Weights of a small GPT-style language model, trained from scratch on English Wikipedia: 9 layers, vocabulary 5997.
Each number is 128 + 24 x the weight over the matrix's rms, rounded and kept within 0 to 255. Layers, rows and columns count from 0. Numbers have three digits each.

# layer 5 attention value, 128x128, rms 0.0604, rows 0-99, columns 64-127
100165145107094102131150109166131139133195105089119177096101098149137145139147134116134123120109109100136090120161141100153141083127146172099186150099126153119142117112122140158169106116096136
165099130107102113137167098106154132097126162134099098128172121144143128099115150122092135119104096097157145126141124123137144154114153132045116138111124080098119135129146146159164143138107169
116118135131161107115158152140117129096157128150108127093128133132162129077041097099123146168077134117132132114104146155147117165131115119145095123111088105085117158124131109103113116137128133
079168116072136147132152146082159160097134145126087123112132095085140103181150083113081108123130151128136106135116065172121123153107094164137160111095143168095129136141149161153153105124128152
120160124133164127097116142137112152116106095145103121115114082171111138092117111129129093114113080103149158151114188156116130143086142122119129155126149146172141101099152154169110080113145148
137145087141088131108126116113047088139132125183127140118129179098154128152103145141131121132145115121142149179108114142120158124127114135093127112100088103090144142115128126159144134118125096
126134139156158101136153169170143174136104131106127131155109103150170108118123126115129147156083164095116110092132162114183125126139144123134104129119144128147136076144097089092082127151104149
120151095139143138074168100136185124120119136124101123125129135172150115158135128098146097065143123103111159130132150120171093150192091094146101133126103163136175102129160104125130104144072146
132136154137172157124123151104133128123104152148127141128123118118140107128108133133130127119101145177081139099190189102125130101140110119086171176156137157115122127132171120156138100094141144
118103107116134122123127086124148115138135095150155146130140149092147128146114092109074091164094109122109120191138178182112115122158137140136105166191123134152104125126136114140121106146123090
147123082130119158159123108104118162114106157122075146113084140102107124123131104117128149161161075082150132078104163142161088075122154145122105141158157153095145068138119146112155172116105119
101136163102147113134170138183117116154196130111104110101136126084154072098152088127149097118114153104145129136156139116129101098138121134121156147162090122083145135148092099150154170164131145
180169117142134128116097118110133180125100121127127104121160068146149145145100089111100114112140128153131121149185105105124154142144118138071123145092173127127132126139153167158079099155130102
101122124103091168135137070090177161101126154123080149124142121167144112156125118157111175137125138152127101079135118149146114110110135122125134112134128094083118120133075141155136133097113102
124102126137120112153092095132152124132130136123104122136117125137123138147111104136151119140071117109113140152131125112108127135110127121156136104119200190121054149162133109129100130120179117
171145124171090127100116190139129102106132131123129193123145156104110150096153148187135136111151150095104059056154128135158166123174137152144126117143116192110144146102083113120163093125135142
187148147181075080127135115113110135122116138161138107091123159150119133121171120100126081097082128099140097090124153124103122179143121148129106174129084104178158100117081086133130123149126165
104085150108108145074104123132155101160146128121112111132187100136101134145121137162192168126097110154146095162166131126129129113118130073126133138123137166129127107109155149160137134144082146
117110107161091183116106129074108123148104133169116161160137117136160107162100136111136166125104147127167135060128121161096102137135133083166154163085155121134179155087130128102136121120128107
168114135106134059134127089172134062155133149130122117090130150147122111149133163137120073173128113106140098117134131131118113134123110121130095125143128169139088110174146075104127122129142154
121147166150119099166128145139095082080127151123119101126117137113116114139158153133122135101158123111143117091123152104155104120109129147135067118156147103098117119073145132144166133131128096
119104103144138128132125155128149100131120092191152132133117134139137146107116173133115157132128105143132130160100114140124162135103143160129081116097128108108148150164126133137150140159131092
123108130138111117140121122172136134169103121163146109149135152135113109104132129096121137128114094122128104215106153147120129150140144109111083113184128131131120109123136103173172152106131137
139150105122083134130142145107131114176152141143115129129092073135095136107133131101107124111134122152087140123158157130126165159130105140104120123166110119139165156145110168147151141105147111
134150155086128114138148124134138143134124133131113120184144113117163121109071118171129092125115153151098135117080157110113106129118135118130095074091187108083137124105116106097139094093178162
100113100117154089171118101143139107123117127103140089140171151089115125096134126100150152125109132152104106138199174138165102142133150087147124124184157147128134115122154156077095131068155192
136176129134104114160120133130137110128126134128112124095139126143096104115135130117164122127161157096158097118129165110170127109089127144145119117136118181083111167121111114148089074132105141
104161108096115129127110136121120129120134132145112114124122144120086123141141135139080100128122126114125137153141136137088095098149166116115111147152143138111132154133127128084119136093154144
122102131132110117112130129184123160146143099141159154158118151143157116173096108124119083098139126112162142151088119149119097112118140152073131127177134092112147134089166163138111109099136100
138159111106133095157171111112130153128135118123107136084159130158114124171147112152130154134111132157156122090122113134106100125125117111097169122145121177127098154155129112152080133116130165
129108092147124160105135168128106123108098140146133165133151097134119155126109153160134130105122110142129155130119139142146128116118117106120127169166126172111089125119106144123110170146154150
141113166168214121151141161162158130166119130110130129111117144063078163169138072140129122128129153069112170087157105082145126099109142125115147075117130118130146116137154125110146142153077157
152143155154125130147173141163134112148137136121099118118102113096129135122135106145109140157120174109135121125125109149160120130102142154120126166126168107131106096109122118117160149155137111
110146153099073110144132146139103146160182123157091118075092130132130169141142098073174142161138158120133154164152115144113135160150116145093126108109109162143098097138125099138092118175113176
184128135113131161100113146104091122128118145083152151114138126142079137102139139124100119132121139135102121100138145133127131130148122171137116114121174177098105135119074131103118125149156122
165091153111087139123126181152107144122179124126096182105131154151098106091069133112129143123151131124065143118140103123089135105124126095107118162131145104176146137141116114142123142108130147
114132131119131159144073125077138128107136126167136135111116118110143126132098144141141124098129132136125100113125164112106134146114121147163135151155118038108118139089128127165096127128136151
170153116086150116145140133155130111141146143176101134155138106113112127099106138145164119127109080098175146147168133156140157103084109132133106121129128068135134171143109110117122171084098138
126091090136146125136116125122153105137106117145111131135116111135127119160123097126129122093107153163101099103180107158152102125098110111131137134127139123122104109139142148100168155094119169
164088129144117106153135139132163138138152133110170087153120168094092100148148132122148149104092128140131110107145130155169111121117115130097095139118158167171111141115109104139100145116151122
123158123164130116118153100152156140136138105152161105118164118138142133127125142152119178073111099134131114119136154151152119151147137109106140106135150121151128095153108123129119118131137188
150112117087140131142111151114099105160139117110158147134107136112096119139162106132146098129102124160154112135091155128147123104160105110118140106169154150145110097102129148139115151141138186
137131080153090100119127137140186119100122148134096123112097142144118166157113111145120127169159076177121113121173144136128133085178129136167138161098103134123126131130138125142132125105162166
121103156156145083154088158146156127104154125164145108115147148145114097092114158136158125119177093094113149120090174130102115095152154111141113113101122144128133129134156162157130138133123127
125125141112141151126126149090156096136136108109118134095132145123103092156114118154149117152114093154144154124129132137155123146106139136082147128119125109130078120147118081111149145120168131
148117116120162104116097132130078165126158124146109147141136159139148164133157097150124068129149117132099128105105123105139133116143152149128100188134144123116194125095113115125096125124135085
120091125142160130112104131089132115169125126091103150094144140105116133104106116106086171127144098137062122071168116105114163144148129153122119107103162137130130139095136144113093150132146147
095122133081131109154120135137114097116146120091095132129120133091108144164127181125132098081120150101156161093129138120131129120158127147126114176112133135131127156081093133171113135099127107
140139125151109110122135135142095110138133135068126132112118139115130120132105139129093136134135117110145107113144133114129128186169134189133148109091102149145129137135144159117100115125118154
092121134120099102140155119157131127134145120089127119139144136128107135111137151176137081126147089164160156093153100151107083049142167150112122088110128094120157125155159134148091107165112133
159169124092096147158117085173134121139090138125132136167156129124194131128107137132144118114106120155119105162112149141109115162145128046092131154097130104162109130166079099144147099122156172
124099168089131072163105140114136166137104136125151126123132150112124151134141103108074122104134099107101113145160085151139130093135125110127148098116108135154125126120133101088089156153111104
123126154091092128078116077160132116129120120109108157113113136147115150104148114145135136129102109117153118131148166129109144144165126112143084122141098073086120128153134102131145126162157183
161171156116120113114140173103125120086137113158103103160164140100146124141111086152122122107146135130125120130133152089125098166110129110133125123099098135087069098126125130146117147153132073
090120163122113129185142140094153127147127131144125132144157139077130090128112067151127094132111133150171157134113153138144115133130162169163135136169103142117149106108142080106144109146102146
145140108125150115163149167127162065121118102096089156123157143128118111145142155140151131094163121142166172124097160172087119118140116099121122121106128118111155095105147145104152145127115093
136136142153115136115111135153151139144109135122108086113124134123112092146123106083142101174113151090150129146135111147128159105173158135115146121118137089111167135136103154098081099125141159
125158094111134141103126152123107126156172117120114111133119126164126140147147082130113096133138118143158182148123142150129122121162148113130142109134179111131154135066118128118098121106095099
101136138070144150119146112166117138151153103116130123131168134091115137099124111105134103111129148114148155104152112105131177112104115083111162148077114157165105152104155148143115146175055109
152113140131129151084107119131147113137070134170162126125153117113086143141168135080148102145129118117146131118129122101116138117111141104100133110095142101169147148108161143124105149116138116
092099066153111120116114102116142158102122164165148119097123134123093136109105133136116125078108127144162110099120148128147204135145126155098181105119157137093100119120145133142105080118146146
110100152142148172144137104167130094081155110136105130116133126109147139117081058152149146142133144117127138117084144150141136116151107101108164143140100099137200154193125100127126101105145121
181143145156119106115137132142119099110138088158110129185114109130092172141150126146062128134169112136159093153119172125127082160126147131126186118080105105149080095132084124142104145106117129
089124119130135096114077145108156102138153093148156158117174097119101081156161122155125133138139165141114163217116130120102094122122174174113168146130127147176106158111107122134132170111113098
152146144148116120144170116153118139139116121124125113120155124133149155137061119099106086125104126124161149125124136105145110139106144125149092127087130158105138110102123109122152153074155152
106183097123130097121133070155137114153112124133154107131154108142113102154114174109108138112126145167140143142115120142131103123157110108176180171110127145121120122152091119139121097116111105
134103105169146141125109113147091109119104112184139143142155143114112168101088182124128152131157136090094122164125126144129152122110131131121151091108136064143085118116106126136114112136149130
130130123107117182139144155161121093157148111132147095134158085113174091106165107106117132111106164126142142155111131137100163113125164124101155114117151139175107118188144124139092115140125104
148148080124148146111163140137108113090115117121158153128181120146095148151144134140117137084091141157134082085079087146138099131117137140117138093128131124139094152127147176115197136161113179
134109093158114145107104128209140124090143164125128126154132133177124104104131132127124108112169169136094141086107090127102102120101142139119136128111184129120094144103148170132154158177103113
126108139183107158166121130093138127116085111153125170114134152090145142149147112127144144102142151158096101139141119129116103131095128154149133102117160111128080112073109138116128136161132095
095112123115139102105148077116104142128105131089136085165151113110111131128134150149106138115114102131129122147171121146145142131155083103118126128104093105144145153132197156122127118158107093
115146125106142127143146122135135126152152073158132141148115132169103117163112149088131106159167164108153166159153146142116165108131113137121153123125115108125108078082175106152157136124151173
117124105161121083113115157118113104122076104183092129134126123104107141136139131155111092124128086146160111119118127137154101118157138097131132127102156126122101132147130127157137132109130155
156161170088096098111109121114150155117153131145082124177116132168143086131109104116154131084136159100116147067147145150105115121168163148109117181106138137112171118126126111112138137108152123
114132151144135103175160127182161104163128104104121129095130104107126134101118090138130164113134152118162105104155084091136113128079143097096133128143171129139172114164144109091112075100137143
157090125140133158101127146155131114143150138112148112196097143101140121120146090136122116155108126142124144107092177140107111128143102121079122119125143113166140095125124106094121168117105128
143105142091144096128157144131114151128133119153160119123169110155123125095144122099121147127126118162127154119124126135091113103133145175079119117150083138110116120151123088116124120144145129
133141099141110172118124105083170104183108133123120116126156173109142149119143134127146130139122131112115134125108066159115142159106138103143129093104141167126117130086133127139112082103132151
159111099144147080087168109110179103112115094160111139138158142124127123137167151128102201133125158140135150162119119127106122105131141121112116110116108097115121146117105136134153162102068130
147115148122135112107132140141103143155168139141161165153096088100127148142104132141118133119119149109133113168143106094088123128110097144147129194106142124107078162125134141142095106205134160
135149118110100136148069092130184133162139150095173137118161130083126158129087135153173136147119163113109122129105148063148153142129146135159148132110144157150136141114160102132136111122068095
154115170132083129075164142157166154123135121180139156128124120134119149115155155138134099116101138122137126125145099080105149110115089119097145140076108112123090138118117116138133142159094103
112098129081167116164136124103116143156095133127148134112109104117095148142129160131107159159092118114154160101107094129139153134128113087159137119090149143136146099155151139106183172124144108
140096094091084127095129088089125135142145115107147128119155136189144175157134102120157122130120141136159114107126110114165165146125146166095141074122133119112119159163121155072088110079156087
149139081129136159151124064116151140155100149145133175145122163157132117112115140111118148075115058110110151150088117139111144134167098090156116144127122100110102139084102110117130112169122142
119134138141079115121114154122161137103141144120156130076141106134112120140154103115110138091149172116149123134193143099129118107123110106112133122076104119188123112194150166143127113123155111
110124142139142131155111138126079143145148132165166154136099131130170132125156125133135098129173152125171153149107120144121173080161118142123124114131089128152131084090116113112118104143119076
106135101118121150106127124167091109131132143125106176124138124089122148083081100139101143101127119141152153135103118077150131152123099123145145108103138109144114184125160095157155074143125141
124117120097141104159124157067165129103101139097110108123145143121117129145079116133122144112148110129128151141148129146149142105148146144099139138148128095118157109112121134159162120116098110
155095122101122114109127100120131142114156145128144124146107079093121150128113136159069146130105174109147102162139075165121129087149143114090134135153166130073130121122124138167134121144140136
138110096124117144134100084165143131166114124119126128146135143160128146131127085082135116100089144128110090105150138146116097115111115109121122081134125132118129122132147113138108129099140131
134113101137119118097134108094111111123108160163131105123110136130134122132119136148145160126132106128132157119111144106101150113147164109151155152142124084124168145110135167112106157136107142
141127120124083133152156132138145097130113131097134120181110084110098147158134112116148112106129145133133165093170138111132184095109143121124123156151132176146154178089120119089127105127145155
161136129158154176137122134104100124089132109111149159126113100167115139125135147136117155127143127105094121126111122108178111134120134141098143152109161135133188105114111121086156137104089117
118110086139192137052113122074156147141084159132102129133097123103143139175108100146135135139106109127169142112102146120156148119112109143155156100145162135075131122109119113037113107132130132
166128090170158131129136153153148165134103126147167130120115094153084094119138172107153118136105121127118098131107142112193112170145145140131126100144132149136114122143126128090152126103103136
071141117127115137116108137126130136114109115158083159088106172151153123130130157140141131096151071144130178146136134105134106106139133123104119159117134118107139136128161151100148158170138155
136113055097146104089159108108135130166110114122122084130098140106138113156140098117107126123136101112177120145128108098184091109156110167131100138142151133142132129115185148102177144093126103
136105125130187111109150116153105137157104123104173131138111131127131114167113146127150175171126140127090132148132143175089094114119117144133144169100119148120140137099108170126147117150174098